config.toml
num_hidden_layers = 17
hidden_size = 192
num_attention_heads = 6
num_key_value_heads = 2
head_dim = 32
intermediate_size = 256
vocab_size = 2048
hidden_act = "swiglu"
norm = "rmsnorm"
norm_place = "pre"
norm_eps = 1e-05
positions = "rope"
rope_theta = 100000.0
rope_fraction = 1.0
qk_norm = false
attn_scale = 0.177
bias = "none"
tie_word_embeddings = false
parallel_block = false
init = "normal"
init_std_qkv = 0.015
init_std_o = 0.0
init_std_up = 0.015
init_std_down = 0.0
optimizer = "soap_variant"
learning_rate = 0.00542
lr_mult_qkv = 0.7
beta1 = 0.95
beta2 = 0.99
lr_head = 0.00809
warmup_steps = 200
schedule = "wsd"
decay_fraction = 0.747
decay_shape = "linear"
final_lr_fraction = 0.0
batch_tokens = [32768, 65536, 131072]
max_seq_len = 768
doc_mask = true
train_tokens = 241900000
max_steps = 3707
dataset = "wikipedia_en"
Each number is 200 + 40 x the weight over its row's rms, rounded and kept within 0 to 999. Layers, rows and columns count from 0. The size before them is the row's rms in percent of the matrix's.

# v: layer 10 attention value, 64x192, rms 0.181, rows 49-63, columns 0-95
# o: layer 10 attention output (transposed), 192x192, rms 0.245, rows 113-127,145-159,177-191, columns 0-95
# gate: layer 10 MLP gate, 256x192, rms 0.247, rows 0-3, columns 0-95
# up: layer 10 MLP up, 256x192, rms 0.257, rows 0-3, columns 0-95
# down: layer 10 MLP down (transposed), 256x192, rms 0.248, rows 0-3, columns 0-95
v49,098,212,169,136,265,167,208,259,190,189,181,165,205,165,163,183,249,210,128,115,192,198,178,201,86,177,167,197,241,242,215,165,189,187,173,239,135,225,206,204,266,150,163,228,224,173,197,186,200,178,221,173,163,228,201,218,308,240,153,171,162,180,187,239,128,120,163,248,203,243,221,173,191,263,237,240,190,262,154,249,174,224,189,182,209,169,168,258,179,200,254,189,207,217,175,249,151
o113,086,177,244,216,112,152,200,196,170,242,162,211,226,180,159,253,245,255,179,165,191,219,135,277,198,230,173,173,165,142,240,234,203,217,153,161,175,152,241,159,165,240,252,151,189,213,206,177,270,205,200,188,145,117,147,266,260,179,218,229,199,206,134,210,234,191,169,305,128,226,217,213,193,192,170,141,222,209,269,203,183,233,232,209,207,184,212,212,205,188,241,211,211,206,187,245,139
o145,093,214,254,192,234,260,144,140,196,260,160,226,173,198,205,176,128,149,222,280,145,181,272,204,247,189,192,204,229,260,289,195,142,194,263,171,128,219,174,204,168,140,94,157,191,229,167,274,251,115,243,161,184,195,235,253,165,207,189,203,130,240,149,274,224,242,229,174,218,192,221,169,167,159,265,198,207,238,168,169,163,222,130,217,180,201,176,205,121,194,184,219,205,173,222,249,164
o177,111,126,120,191,262,198,192,179,225,112,287,190,254,209,251,186,115,250,230,214,202,176,210,133,231,188,212,285,163,137,177,216,204,249,243,215,217,223,197,225,196,168,203,246,193,207,210,200,243,168,176,271,227,239,232,181,166,283,220,229,230,211,221,140,215,208,181,195,249,168,187,242,214,197,145,242,186,167,181,159,295,186,262,197,191,260,179,163,212,167,155,238,191,114,138,154,226
v50,099,167,222,208,195,177,194,282,223,248,196,183,296,139,153,205,128,189,206,236,130,203,177,211,167,265,213,260,207,220,201,199,202,213,166,193,215,216,220,168,237,186,321,196,237,169,137,156,202,219,207,229,193,219,284,190,95,208,205,166,223,144,135,143,240,190,221,206,208,229,212,226,187,177,190,209,194,160,227,283,195,168,195,126,214,222,171,189,242,171,266,156,184,161,193,215,140
o114,087,203,194,245,227,165,148,194,107,238,171,200,176,193,208,238,191,208,145,201,203,252,196,219,140,198,295,164,182,195,202,277,182,165,286,205,146,211,257,226,235,184,185,242,156,241,204,179,229,136,204,201,221,220,204,249,265,190,212,103,164,252,221,224,242,238,196,195,203,263,236,196,155,266,222,161,163,236,199,198,186,164,188,241,190,169,220,215,195,196,119,202,179,205,205,194,134
o146,103,185,152,164,142,179,202,160,221,186,174,256,162,229,120,263,296,241,132,260,259,165,172,187,204,162,215,229,247,152,178,166,143,205,215,176,177,171,144,200,245,233,240,209,212,95,162,262,173,276,231,161,152,199,190,142,168,208,177,182,156,231,175,222,164,224,164,229,185,144,267,259,217,151,178,184,297,217,151,187,227,244,232,212,177,171,216,198,195,159,186,254,166,241,271,164,230
o178,110,171,213,224,261,241,234,152,213,205,183,220,158,239,255,156,245,126,245,125,165,186,226,219,189,219,172,220,257,192,259,214,242,202,183,204,181,241,201,186,167,194,120,178,172,207,203,162,203,214,176,177,186,241,189,191,243,250,272,213,246,147,166,145,201,180,192,126,207,150,161,177,280,197,171,207,154,202,257,221,208,180,168,223,271,193,189,185,184,239,236,154,217,171,125,236,295
v51,103,210,179,227,125,170,237,231,210,223,206,216,162,180,203,183,195,264,262,234,190,228,226,149,263,162,192,293,179,172,226,168,190,214,230,272,233,223,198,149,265,196,224,157,187,202,204,181,207,209,188,177,204,171,184,264,201,239,197,203,225,212,251,192,164,292,207,229,215,210,217,204,176,211,162,108,186,211,97,205,188,187,269,188,234,236,322,164,217,120,138,191,120,161,204,168,158
o115,089,199,230,230,281,226,255,228,187,188,182,215,214,209,190,111,236,218,210,255,234,158,154,248,230,289,220,144,249,263,164,169,203,215,148,183,253,198,145,153,165,222,173,168,192,238,204,193,169,159,245,208,219,248,185,234,288,231,207,122,220,210,260,209,182,206,203,214,188,184,277,153,144,245,288,198,161,209,190,250,187,152,145,242,153,189,237,166,192,218,206,169,137,183,164,256,215
o147,082,213,166,216,193,175,157,201,264,250,195,111,170,206,177,166,122,118,210,153,208,198,265,226,203,228,262,168,116,125,198,275,222,190,246,170,171,214,233,268,237,251,207,158,232,210,167,175,288,123,160,182,225,252,199,203,196,191,260,160,137,180,213,227,255,178,190,135,258,177,178,188,248,190,144,228,201,240,152,176,213,195,138,201,174,168,197,184,219,88,177,211,234,241,234,174,151
o179,122,252,195,146,243,187,178,126,190,228,140,179,253,217,247,252,239,191,189,159,200,290,177,188,183,108,239,204,201,150,171,164,94,272,166,183,150,170,217,163,145,261,200,202,141,177,220,239,201,317,166,218,153,214,196,181,199,152,170,255,165,152,244,177,139,260,231,196,200,235,196,231,210,225,247,231,217,208,229,222,182,217,203,201,229,200,149,230,186,265,261,168,270,178,199,217,278
v52,103,185,284,144,195,212,217,180,231,214,142,227,234,228,223,243,97,224,172,127,244,200,217,216,160,274,200,239,145,166,196,242,224,273,124,169,238,171,151,250,183,240,134,223,139,250,170,167,187,175,173,169,144,141,237,198,202,220,199,229,211,213,162,201,155,218,161,284,240,206,157,163,203,165,151,221,236,169,192,215,205,140,202,204,214,309,240,162,243,239,170,177,256,251,235,191,180
o116,095,213,154,204,167,169,189,246,154,182,159,233,188,153,195,181,194,199,145,243,203,240,149,240,197,217,277,178,153,147,255,124,229,195,281,226,93,205,204,255,252,219,263,239,185,239,158,199,148,204,202,163,240,202,170,152,124,148,203,287,165,220,176,154,242,146,200,203,207,150,200,243,151,198,153,191,172,160,231,207,176,187,158,195,227,218,266,169,150,174,209,196,277,215,169,210,284
o148,085,272,245,135,187,278,185,216,164,156,161,147,148,216,222,141,186,205,196,213,205,232,169,187,173,203,221,158,116,213,200,227,204,200,209,180,227,223,176,179,157,215,129,168,316,200,267,183,182,179,137,216,146,257,219,252,238,167,171,150,231,199,178,191,195,158,174,209,195,167,212,190,245,153,192,195,151,225,155,182,150,198,118,168,227,203,94,209,213,261,200,221,195,209,197,217,206
o180,115,228,245,266,176,153,253,95,230,265,213,211,233,229,163,173,200,187,192,171,228,196,299,167,287,181,145,203,231,220,173,256,135,189,193,188,312,220,169,119,232,216,176,184,172,141,212,167,202,186,235,233,199,266,170,150,212,264,153,233,245,177,253,242,197,246,195,162,205,266,208,199,196,248,238,199,224,268,219,160,289,264,171,222,143,173,149,241,236,208,165,177,185,181,228,171,151
v53,103,219,144,150,170,143,170,142,236,237,285,251,236,220,149,207,205,222,201,220,200,230,181,151,192,216,223,188,170,186,282,203,224,242,222,240,213,197,194,193,228,209,248,195,132,248,249,188,231,149,139,159,140,247,222,225,199,231,217,172,185,235,187,201,277,195,170,205,211,201,185,123,154,132,167,271,171,197,207,268,163,183,136,244,212,225,182,234,264,178,248,230,182,233,192,206,234
o117,107,204,184,189,189,216,145,195,242,160,222,269,236,216,173,146,45,175,192,199,240,244,171,190,204,200,214,310,253,240,188,167,210,186,176,181,203,295,213,176,230,180,134,216,200,212,241,158,202,168,177,241,194,149,242,191,171,167,161,151,205,191,211,185,159,251,133,229,229,225,247,243,242,199,220,193,155,93,214,264,231,178,275,149,188,200,250,208,225,224,168,182,267,104,260,188,141
o149,093,219,183,178,204,177,245,151,194,206,240,191,173,153,201,243,187,218,185,200,166,204,199,218,218,255,243,126,185,192,170,254,130,288,226,160,137,187,169,155,217,191,280,185,273,235,215,224,180,154,155,227,152,270,253,214,210,188,105,219,248,163,236,251,192,224,234,184,213,239,198,175,211,270,177,191,129,267,228,227,104,203,188,220,257,200,170,137,189,217,178,243,225,195,209,215,176
o181,108,152,246,255,233,160,201,206,174,240,162,152,179,186,280,230,320,212,184,258,150,185,162,214,208,150,136,222,195,163,193,274,210,158,175,228,166,214,205,221,181,168,146,191,193,193,192,288,196,201,219,170,213,178,166,183,189,247,220,218,213,188,136,132,246,223,198,175,174,203,226,219,210,140,213,201,175,231,183,146,223,196,148,176,251,174,217,252,230,132,131,187,181,273,183,153,255
v54,105,177,180,293,229,162,168,163,182,234,205,173,182,206,246,140,200,226,236,234,228,224,224,191,297,207,174,187,232,155,198,178,209,163,197,186,253,238,219,180,209,180,212,296,218,185,213,214,180,188,227,253,182,231,248,229,234,154,173,158,174,169,197,166,185,252,200,154,182,286,169,289,159,238,250,184,236,250,138,202,210,163,264,186,165,169,155,291,279,247,129,226,186,236,199,95,200
o118,090,258,184,171,140,135,182,180,156,184,210,240,131,229,233,225,221,160,208,229,180,208,80,289,233,195,249,205,247,212,144,193,199,202,207,185,204,251,219,207,106,143,245,157,225,153,210,208,180,208,165,145,173,215,252,114,192,192,282,168,181,129,207,165,203,235,154,200,228,139,205,215,201,207,188,163,232,232,157,196,149,205,197,192,216,181,191,255,166,146,198,166,226,176,217,252,240
o150,091,166,205,190,188,186,151,199,214,136,220,165,186,269,223,281,184,200,228,224,180,167,201,139,124,164,194,259,208,220,214,246,167,219,194,193,210,221,168,198,252,188,141,185,221,170,204,191,231,249,237,120,109,158,177,226,228,195,192,209,130,193,214,203,136,162,157,148,250,267,207,206,239,140,218,264,157,179,118,136,192,215,164,160,197,265,199,146,196,207,199,213,228,178,170,145,228
o182,113,234,203,207,250,274,190,184,152,193,216,189,195,188,114,116,216,239,187,126,198,278,265,176,214,172,144,156,160,163,164,189,175,172,211,199,188,155,234,204,236,293,222,232,203,228,212,187,139,165,211,223,220,248,168,218,202,188,246,194,271,270,270,186,293,188,278,279,185,212,236,115,136,241,197,146,232,215,151,257,224,221,198,224,225,217,263,194,153,256,214,166,243,199,218,251,140
v55,102,154,197,164,318,111,196,223,253,268,262,220,228,213,218,176,233,207,315,167,231,230,147,194,196,130,171,149,201,169,208,197,202,215,267,161,169,111,209,155,204,160,251,244,193,221,212,203,230,241,257,175,240,123,224,155,209,218,187,193,146,186,188,137,205,137,255,197,184,238,259,175,176,235,218,165,159,222,178,196,200,176,243,172,223,330,123,183,275,127,208,225,204,112,225,197,147
o119,097,287,218,209,270,181,210,211,183,170,165,204,259,152,180,220,161,245,231,198,162,226,208,240,216,169,214,187,225,248,217,266,174,191,143,180,191,151,191,169,207,214,118,203,152,201,215,217,161,172,220,138,279,180,268,251,137,180,211,122,219,226,190,205,236,224,189,191,238,177,173,223,205,250,191,203,248,177,223,247,270,214,254,214,139,185,173,163,236,139,77,221,227,217,150,167,176
o151,098,217,171,172,200,254,167,165,206,147,220,167,139,234,215,202,190,205,169,292,155,201,257,207,121,195,176,133,225,223,231,258,241,235,226,171,122,135,156,235,213,148,323,170,235,270,241,208,172,177,176,189,151,227,155,254,203,223,191,193,234,142,224,193,208,246,243,169,133,208,224,129,249,217,184,207,159,212,251,167,187,205,120,268,245,240,175,202,208,207,168,198,226,174,215,262,208
o183,110,182,243,171,112,206,177,212,227,226,188,196,193,175,131,196,128,121,193,167,231,255,179,172,199,195,215,272,144,209,218,112,227,174,230,281,230,249,184,222,118,182,202,177,192,182,195,226,243,213,78,169,183,205,172,183,198,181,274,283,177,183,188,183,193,176,193,262,157,159,235,144,194,195,153,173,176,171,204,222,87,226,151,154,191,215,253,189,146,244,292,160,195,164,222,220,232
v56,105,197,137,221,236,225,211,181,110,196,194,225,204,240,204,90,214,221,288,177,192,155,218,226,185,188,187,193,240,245,233,241,217,156,206,145,266,185,135,195,187,172,176,183,229,235,209,225,139,215,183,158,204,262,222,149,154,189,188,195,144,189,178,252,109,170,214,259,259,147,178,172,217,267,206,173,206,187,132,182,191,164,221,274,171,173,129,174,263,262,204,279,99,260,190,189,184
o120,093,146,188,204,169,249,167,125,177,204,212,238,239,201,164,244,214,252,221,189,166,164,162,167,207,217,168,203,181,279,191,210,218,213,212,105,161,188,177,153,220,217,182,184,252,214,216,203,187,207,227,232,168,238,291,174,204,237,198,237,201,229,159,258,263,164,168,182,178,216,212,185,175,199,199,186,273,169,258,206,138,295,201,218,196,220,215,152,135,198,164,236,180,126,287,242,239
o152,093,204,195,179,242,217,167,266,277,243,219,159,287,207,173,176,199,165,223,191,162,195,205,193,170,198,201,249,217,131,158,179,221,266,243,236,160,221,186,290,214,245,134,174,243,229,170,266,292,198,223,201,172,215,216,186,158,115,4,177,206,167,216,148,126,252,190,206,224,192,200,241,248,190,188,198,256,126,209,208,186,178,183,138,197,201,167,184,206,216,255,218,162,213,204,141,176
o184,113,273,248,229,188,129,161,201,151,196,188,191,184,179,203,224,164,191,180,226,253,178,290,212,192,215,206,221,168,180,278,225,166,157,199,254,187,225,213,145,243,243,292,206,210,174,163,177,133,158,163,168,320,192,195,213,175,197,227,177,270,238,161,167,199,272,188,161,245,243,254,189,161,175,170,193,184,232,178,149,216,118,247,199,276,202,257,184,225,198,145,207,222,196,170,189,249
v57,106,259,199,208,188,174,273,141,213,283,145,225,193,182,145,228,190,213,212,168,218,211,88,190,228,247,184,269,283,186,141,189,192,196,225,141,187,240,154,195,188,211,261,193,222,203,209,195,125,238,252,219,218,236,146,240,175,198,188,190,219,162,185,140,202,166,175,193,174,212,213,163,285,279,175,247,250,157,192,229,208,267,139,281,230,200,209,178,164,272,189,213,218,206,189,207,267
o121,096,152,133,197,201,190,201,206,147,153,227,173,165,251,224,242,175,157,205,197,208,276,224,246,178,247,183,162,132,235,228,115,201,223,225,201,262,225,234,229,259,228,204,164,190,200,177,155,208,171,213,267,172,205,202,198,275,156,365,225,156,228,221,148,197,215,264,183,225,186,210,122,218,202,102,207,209,181,228,188,236,143,211,238,202,151,208,173,259,188,132,271,178,167,201,109,182
o153,093,224,271,226,184,244,173,120,204,197,198,252,286,126,148,205,174,184,209,171,209,174,153,203,276,260,200,204,191,212,185,179,228,233,190,215,184,143,178,241,227,148,213,179,223,196,202,202,268,139,183,187,252,144,185,172,189,195,285,171,135,216,136,249,190,165,163,209,217,224,242,225,235,255,185,176,198,151,226,190,171,226,170,192,190,133,204,240,206,224,144,194,154,174,224,175,169
o185,116,253,148,240,232,238,192,190,285,230,221,172,162,184,91,162,222,219,205,188,161,187,225,211,203,176,166,237,231,127,238,214,180,153,171,171,173,235,214,180,151,194,200,283,193,156,225,235,216,199,229,168,295,221,191,191,180,183,134,215,239,152,198,208,207,232,152,244,222,318,180,243,172,123,176,185,204,195,193,229,136,174,180,190,233,233,241,226,158,173,226,129,235,201,168,274,220
v58,106,239,193,189,167,195,153,211,147,241,128,115,154,254,228,214,154,214,229,176,203,246,193,217,160,199,248,253,231,203,207,224,190,221,171,95,164,192,152,245,228,224,240,179,210,159,195,157,229,275,158,194,249,224,214,231,205,279,159,243,221,212,252,210,263,193,235,215,202,225,123,151,184,232,100,248,207,228,199,179,171,182,179,196,190,211,168,249,245,229,191,158,145,291,246,232,224
o122,102,151,225,201,160,166,132,179,244,137,163,265,277,189,187,179,227,188,211,200,200,214,182,126,177,229,180,194,197,267,228,205,231,157,201,250,204,259,244,232,231,203,278,155,157,184,207,196,179,203,222,214,269,309,197,255,109,134,206,212,272,238,171,268,222,235,220,218,216,194,243,147,173,100,204,224,204,216,252,236,267,180,174,152,203,241,200,227,206,157,164,218,217,234,153,167,206
o154,089,194,214,144,197,207,251,170,129,164,195,139,132,215,240,180,257,200,208,259,229,262,193,245,195,215,175,220,260,163,159,230,218,254,253,139,168,162,125,244,184,241,152,174,145,198,173,193,169,175,166,183,220,165,152,224,188,230,322,231,228,130,227,227,210,199,203,182,170,237,184,203,189,138,214,133,220,239,236,153,260,250,142,158,244,214,240,165,175,246,127,217,154,204,219,184,174
o186,115,180,147,198,232,249,137,241,244,215,226,152,125,173,178,195,204,219,172,196,149,108,244,201,231,213,179,236,198,169,258,200,132,235,167,186,182,135,260,200,218,183,224,215,218,265,189,204,223,197,146,216,152,156,171,155,227,235,124,187,161,200,158,187,231,195,236,175,204,186,170,204,252,236,219,219,268,137,179,276,175,184,256,227,186,162,166,88,145,206,199,177,267,121,234,178,255
v59,104,208,200,173,260,217,247,245,244,182,238,254,158,171,225,182,226,223,225,239,116,167,133,239,182,210,161,164,179,199,166,248,129,165,187,249,242,251,159,175,237,156,213,179,181,261,279,210,228,174,149,209,228,233,201,185,139,212,169,255,188,145,226,170,192,165,235,203,222,178,201,155,180,136,141,213,212,235,217,181,203,189,173,259,162,119,270,171,232,219,159,246,196,154,249,219,184
o123,093,162,202,185,183,231,221,93,207,197,166,268,221,244,293,90,205,166,178,183,225,282,269,235,190,278,247,187,142,227,200,159,200,236,195,215,216,125,181,208,183,209,262,236,185,198,246,205,247,245,203,221,192,178,255,119,271,202,62,165,259,195,255,291,194,220,216,213,206,188,214,185,195,232,209,199,249,231,213,176,156,189,197,223,270,217,254,219,237,206,246,157,215,183,178,191,261
o155,090,187,188,167,187,178,235,250,208,245,203,164,236,221,185,181,198,149,170,204,200,171,205,162,172,114,151,173,189,235,192,224,160,134,196,247,185,260,130,219,293,197,208,127,235,102,157,196,124,251,217,167,232,233,191,198,190,221,161,190,129,286,208,247,200,150,204,220,258,191,242,228,202,186,243,220,216,187,261,135,228,133,155,213,215,173,190,203,224,180,191,157,167,250,171,215,276
o187,114,267,208,175,169,170,202,182,165,151,258,172,287,157,123,212,161,255,233,217,214,168,206,162,185,214,211,192,276,147,222,196,281,208,281,149,209,202,183,175,164,184,162,193,255,177,236,253,166,213,169,278,188,165,155,274,236,194,185,120,272,228,133,146,175,224,204,160,159,214,213,215,216,195,200,254,162,212,255,225,171,220,242,174,157,155,183,152,201,209,210,222,241,246,150,200,226
v60,099,206,179,206,234,226,192,207,106,123,237,154,274,131,161,231,194,199,266,234,147,182,243,206,242,299,199,174,272,247,194,191,156,149,232,231,150,231,169,237,137,179,203,270,227,243,201,221,208,190,203,192,168,215,270,217,165,257,215,180,164,242,178,211,209,192,237,207,112,256,201,223,154,255,217,156,196,225,179,206,215,201,161,193,143,222,187,205,248,182,217,233,208,242,165,177,217
o124,088,203,205,176,96,181,218,186,159,202,184,278,194,247,276,176,277,153,175,93,241,223,198,268,169,96,190,188,175,148,177,234,224,162,276,178,209,227,213,245,249,170,209,165,209,152,95,191,236,205,209,268,264,184,148,224,240,205,156,177,219,208,250,157,153,170,189,220,219,173,170,213,198,219,173,190,134,204,196,180,216,161,202,204,170,167,271,137,201,156,189,152,152,194,228,270,170
o156,089,187,223,135,142,120,237,166,247,209,145,239,247,183,198,195,308,181,197,220,235,237,177,230,171,262,218,277,185,217,186,223,225,247,247,187,190,169,234,214,249,193,138,203,139,240,169,168,182,143,267,205,219,218,169,183,233,256,237,219,261,183,113,206,219,257,125,215,105,219,135,251,251,187,223,203,156,199,184,199,196,206,167,213,212,222,130,177,190,192,172,271,257,179,239,207,136
o188,111,211,152,233,253,192,181,220,213,225,250,131,174,172,148,269,139,226,213,244,213,135,210,122,168,218,181,166,148,262,202,220,146,189,144,181,234,252,162,181,187,237,261,201,184,209,193,242,196,255,195,182,209,254,167,177,188,135,201,144,201,160,191,223,208,172,216,283,130,197,185,158,220,109,199,271,224,255,217,244,208,251,217,161,243,170,180,207,186,225,202,173,236,258,169,175,194
v61,107,193,195,210,195,152,223,127,193,196,184,143,183,132,136,221,284,130,236,231,155,239,218,177,142,150,183,219,186,188,250,217,218,218,196,197,179,121,155,230,190,248,201,167,203,172,184,153,272,202,212,176,160,182,189,165,178,244,195,247,201,231,207,203,221,231,106,267,175,188,132,152,259,137,306,274,197,212,152,164,221,221,339,188,189,178,220,236,226,221,181,237,267,206,199,205,200
o125,086,240,213,197,172,206,215,288,157,235,256,249,211,202,154,158,81,162,159,147,227,208,242,198,245,161,179,165,189,213,237,211,208,201,185,184,199,160,179,197,156,164,209,166,250,171,232,151,251,188,183,277,180,186,206,175,287,158,150,206,243,140,173,202,250,142,180,250,194,180,158,201,216,194,262,186,233,274,225,226,218,187,206,262,199,156,151,193,224,123,186,235,252,123,189,255,182
o157,094,223,204,194,207,278,302,205,239,192,205,92,164,274,159,174,237,200,229,259,171,191,65,243,130,220,208,272,228,269,155,205,137,138,189,159,166,204,231,172,158,197,243,187,175,173,224,175,115,230,180,188,225,204,207,261,222,258,244,270,181,136,262,211,226,208,210,184,197,188,222,226,220,159,197,190,105,234,183,260,203,233,127,199,252,229,180,227,186,223,202,205,181,168,240,208,177
o189,121,188,193,299,128,222,211,231,216,214,139,224,176,295,243,206,205,210,157,163,184,191,258,272,214,245,248,205,140,189,236,137,223,219,188,193,254,244,231,226,207,160,215,285,183,215,156,292,162,203,173,143,163,266,225,227,168,203,253,179,204,257,247,209,137,211,209,142,175,227,209,253,192,271,168,191,150,146,204,189,178,171,230,179,176,242,203,227,225,229,153,159,146,258,228,141,209
v62,103,245,185,159,242,211,168,165,236,153,181,159,160,151,222,161,208,216,250,217,233,174,213,239,180,290,188,168,180,135,145,163,177,255,198,204,143,220,160,196,263,261,194,175,262,178,210,175,137,184,160,200,200,205,208,171,233,179,193,254,215,168,181,215,176,212,160,257,198,165,190,225,144,155,153,213,217,252,149,159,166,220,153,281,209,226,156,268,156,212,203,257,188,219,220,166,209
o126,090,113,187,211,275,174,127,235,127,268,117,271,190,205,149,197,232,176,175,263,175,184,252,229,187,121,198,195,163,126,183,194,199,218,242,278,209,122,188,198,246,144,215,198,156,247,201,230,158,194,199,205,223,193,153,220,203,191,249,226,173,207,256,220,147,202,164,230,167,168,225,212,238,150,215,152,160,188,122,252,197,236,162,154,235,239,156,194,176,202,177,200,210,282,178,173,278
o158,095,277,254,255,148,262,193,161,172,224,220,176,202,237,189,191,165,193,217,174,134,199,248,239,174,203,167,216,182,249,159,177,168,189,219,146,172,214,200,195,175,203,153,232,295,173,187,176,243,164,213,131,156,227,215,233,229,196,169,222,236,173,204,255,172,174,164,229,193,244,188,182,165,155,228,154,213,288,255,199,218,217,212,199,146,208,227,275,240,173,122,210,142,154,171,238,182
o190,112,210,170,136,148,182,241,196,181,165,210,130,206,189,209,219,153,123,166,203,233,247,195,202,186,314,254,214,230,178,180,217,193,200,204,205,198,168,194,213,272,233,213,224,185,160,168,186,227,172,220,236,199,263,228,146,181,215,219,168,223,260,164,180,264,270,295,132,232,275,222,191,198,265,187,234,268,180,244,135,163,166,216,224,225,207,224,144,160,167,248,233,205,215,192,230,164
v63,100,122,250,203,238,226,275,204,198,226,212,164,237,154,151,157,210,292,248,148,184,227,248,171,157,241,216,209,249,241,193,205,165,238,208,162,240,198,188,235,138,250,163,233,250,200,215,139,173,186,138,175,132,170,128,231,163,152,243,238,131,242,211,232,155,168,333,113,168,243,219,210,178,177,196,295,259,179,151,202,242,259,267,248,247,217,154,200,180,192,127,236,126,178,225,120,187
o127,094,194,185,206,253,218,190,241,150,271,230,221,196,172,171,225,207,183,165,193,210,227,167,236,220,145,288,202,230,243,146,216,277,150,244,222,170,256,195,233,146,245,163,201,168,209,230,167,162,189,212,221,228,126,288,177,161,243,121,236,271,121,267,198,190,195,226,180,201,259,180,191,219,217,268,200,186,155,195,159,232,193,197,260,248,250,226,243,204,208,265,210,222,138,149,267,174
o159,095,259,185,276,205,97,123,183,247,180,166,209,246,151,227,160,190,160,198,129,224,174,262,198,270,247,139,195,231,202,214,260,165,161,215,189,220,228,182,256,251,225,138,203,266,170,271,229,261,194,254,180,180,245,219,174,179,157,288,267,243,251,178,185,257,181,221,193,172,233,215,160,164,209,199,205,222,161,190,123,194,224,252,172,213,220,200,173,214,182,160,188,181,110,222,229,166
o191,111,198,167,125,182,225,272,151,223,160,222,204,150,249,219,231,165,190,210,223,203,194,209,184,145,197,85,175,175,162,223,200,201,225,210,213,205,204,191,154,174,189,192,225,208,209,220,220,185,188,232,163,203,193,157,248,211,180,269,167,182,222,164,200,107,200,131,183,189,140,188,187,199,207,184,116,218,235,248,324,226,137,168,124,198,225,214,132,167,208,150,140,116,298,216,236,168
gate0,102,246,215,130,221,254,150,208,240,151,187,162,191,150,260,195,202,238,227,202,228,108,232,180,174,152,227,180,87,195,127,262,196,222,197,236,128,122,155,215,185,220,215,232,207,207,262,240,124,119,179,184,209,190,240,198,185,234,184,131,186,229,177,178,186,211,224,201,241,254,186,187,282,267,193,168,191,240,275,192,233,151,240,252,265,236,189,228,153,238,207,234,190,159,239,215,228
up0,099,235,207,192,268,191,165,225,284,209,224,236,148,147,201,231,147,181,188,185,232,138,178,147,182,172,225,223,237,202,239,231,195,178,230,178,287,144,164,135,183,244,241,233,240,214,191,190,175,180,264,181,190,230,179,198,176,214,244,226,215,214,165,191,173,161,137,214,167,221,230,185,138,223,237,202,144,147,249,185,180,164,225,241,290,202,274,206,229,163,220,195,229,215,161,208,173
down0,098,226,220,271,289,251,165,219,240,266,138,176,168,300,243,164,207,230,184,170,228,214,225,254,249,193,173,278,179,155,295,234,221,232,280,144,168,128,122,218,289,224,192,167,193,221,236,112,180,282,229,200,168,228,140,145,169,265,162,166,163,183,164,195,218,211,168,240,207,153,177,223,209,177,194,180,224,171,170,189,178,135,195,183,138,206,179,159,224,158,197,224,209,220,178,244,213
gate1,106,133,164,202,274,206,157,207,215,231,234,241,177,218,196,233,238,168,167,199,239,199,173,276,226,224,248,214,197,198,171,201,184,152,178,263,199,206,227,272,197,234,207,230,251,216,193,244,205,206,251,157,140,214,233,207,207,198,146,251,138,319,175,149,229,152,243,159,238,199,270,167,122,210,146,187,162,220,179,208,260,228,151,200,237,210,148,142,179,153,245,219,182,205,199,165,162
up1,096,125,217,206,199,224,193,271,267,194,181,205,150,169,182,171,174,174,290,104,224,189,157,162,154,185,168,235,212,208,149,165,205,285,210,157,259,188,200,225,161,200,215,209,189,220,213,240,244,227,245,166,150,165,200,152,172,173,221,188,180,205,206,178,229,203,267,129,224,199,189,188,266,232,145,227,158,199,138,164,148,193,194,171,228,190,203,246,211,253,133,237,226,158,208,212,176
down1,100,186,215,190,271,187,230,151,164,243,225,105,174,206,220,203,171,209,169,173,148,242,203,218,272,208,197,223,147,172,202,207,195,208,235,282,206,197,153,217,168,229,176,208,221,219,166,214,254,234,231,198,151,313,175,267,210,203,287,244,224,245,196,261,150,206,190,192,243,211,266,219,102,122,299,224,198,232,226,276,185,237,212,273,265,172,169,210,191,234,237,252,180,167,173,306,142
gate2,108,139,228,166,243,234,163,249,160,196,233,182,229,200,152,231,144,179,201,193,221,181,198,172,205,191,167,195,219,332,228,134,189,170,183,204,221,257,204,150,120,232,239,159,168,164,202,191,213,234,173,267,200,209,174,217,192,172,174,229,152,197,176,185,274,218,223,207,134,164,132,234,192,238,150,196,230,160,110,155,254,170,164,166,201,198,213,145,257,130,179,207,206,208,174,163,150
up2,110,209,138,245,270,204,167,122,238,150,145,201,202,130,164,233,262,169,188,233,252,179,180,302,243,217,158,213,243,177,169,263,140,192,130,262,238,168,185,195,216,148,183,176,118,181,145,248,171,237,216,177,190,207,212,267,179,239,129,186,248,123,170,219,195,213,208,169,250,197,268,210,132,128,254,217,215,186,192,215,164,204,247,189,191,216,224,183,152,211,282,203,172,166,191,199,234
down2,104,255,259,196,208,112,167,226,239,245,265,199,135,176,245,222,138,197,186,258,193,134,233,195,131,181,161,209,187,140,258,202,213,185,249,199,153,77,154,241,268,167,174,193,236,250,247,167,206,239,111,200,217,211,227,184,153,209,265,287,239,194,194,228,237,227,186,207,146,192,211,225,181,105,277,191,214,140,241,225,165,234,231,156,107,168,196,242,203,237,224,173,232,256,215,212,177
gate3,091,209,221,140,247,212,145,248,206,185,182,237,270,254,194,250,192,267,216,229,239,190,181,247,253,237,192,131,184,237,228,233,202,186,189,180,219,221,276,154,214,191,207,214,234,156,102,151,229,208,262,253,267,219,218,188,224,250,218,153,135,175,190,152,157,228,237,187,204,277,188,230,191,263,189,200,170,250,172,170,177,159,159,162,277,185,185,205,136,221,242,167,192,213,117,154,167
up3,092,263,189,197,232,214,117,165,189,187,172,102,276,206,134,164,241,154,137,170,190,187,158,181,154,216,258,128,164,216,157,150,155,213,197,221,206,167,232,157,190,133,209,208,199,143,150,222,205,165,179,130,243,160,173,170,186,186,218,221,192,178,221,176,242,172,167,227,193,221,217,182,216,232,260,294,183,173,207,269,230,157,246,122,198,201,230,178,193,167,211,187,218,199,171,89,235
down3,093,210,239,146,260,199,192,199,218,227,162,186,209,181,227,187,205,133,203,221,194,214,164,237,240,203,138,211,248,173,194,148,219,132,167,256,199,145,249,180,144,149,202,189,261,201,194,281,217,148,244,220,182,249,199,186,181,301,72,161,280,246,190,163,110,209,177,213,206,186,242,153,172,231,112,161,171,269,105,194,212,198,228,225,175,172,161,217,200,233,221,273,204,192,151,222,195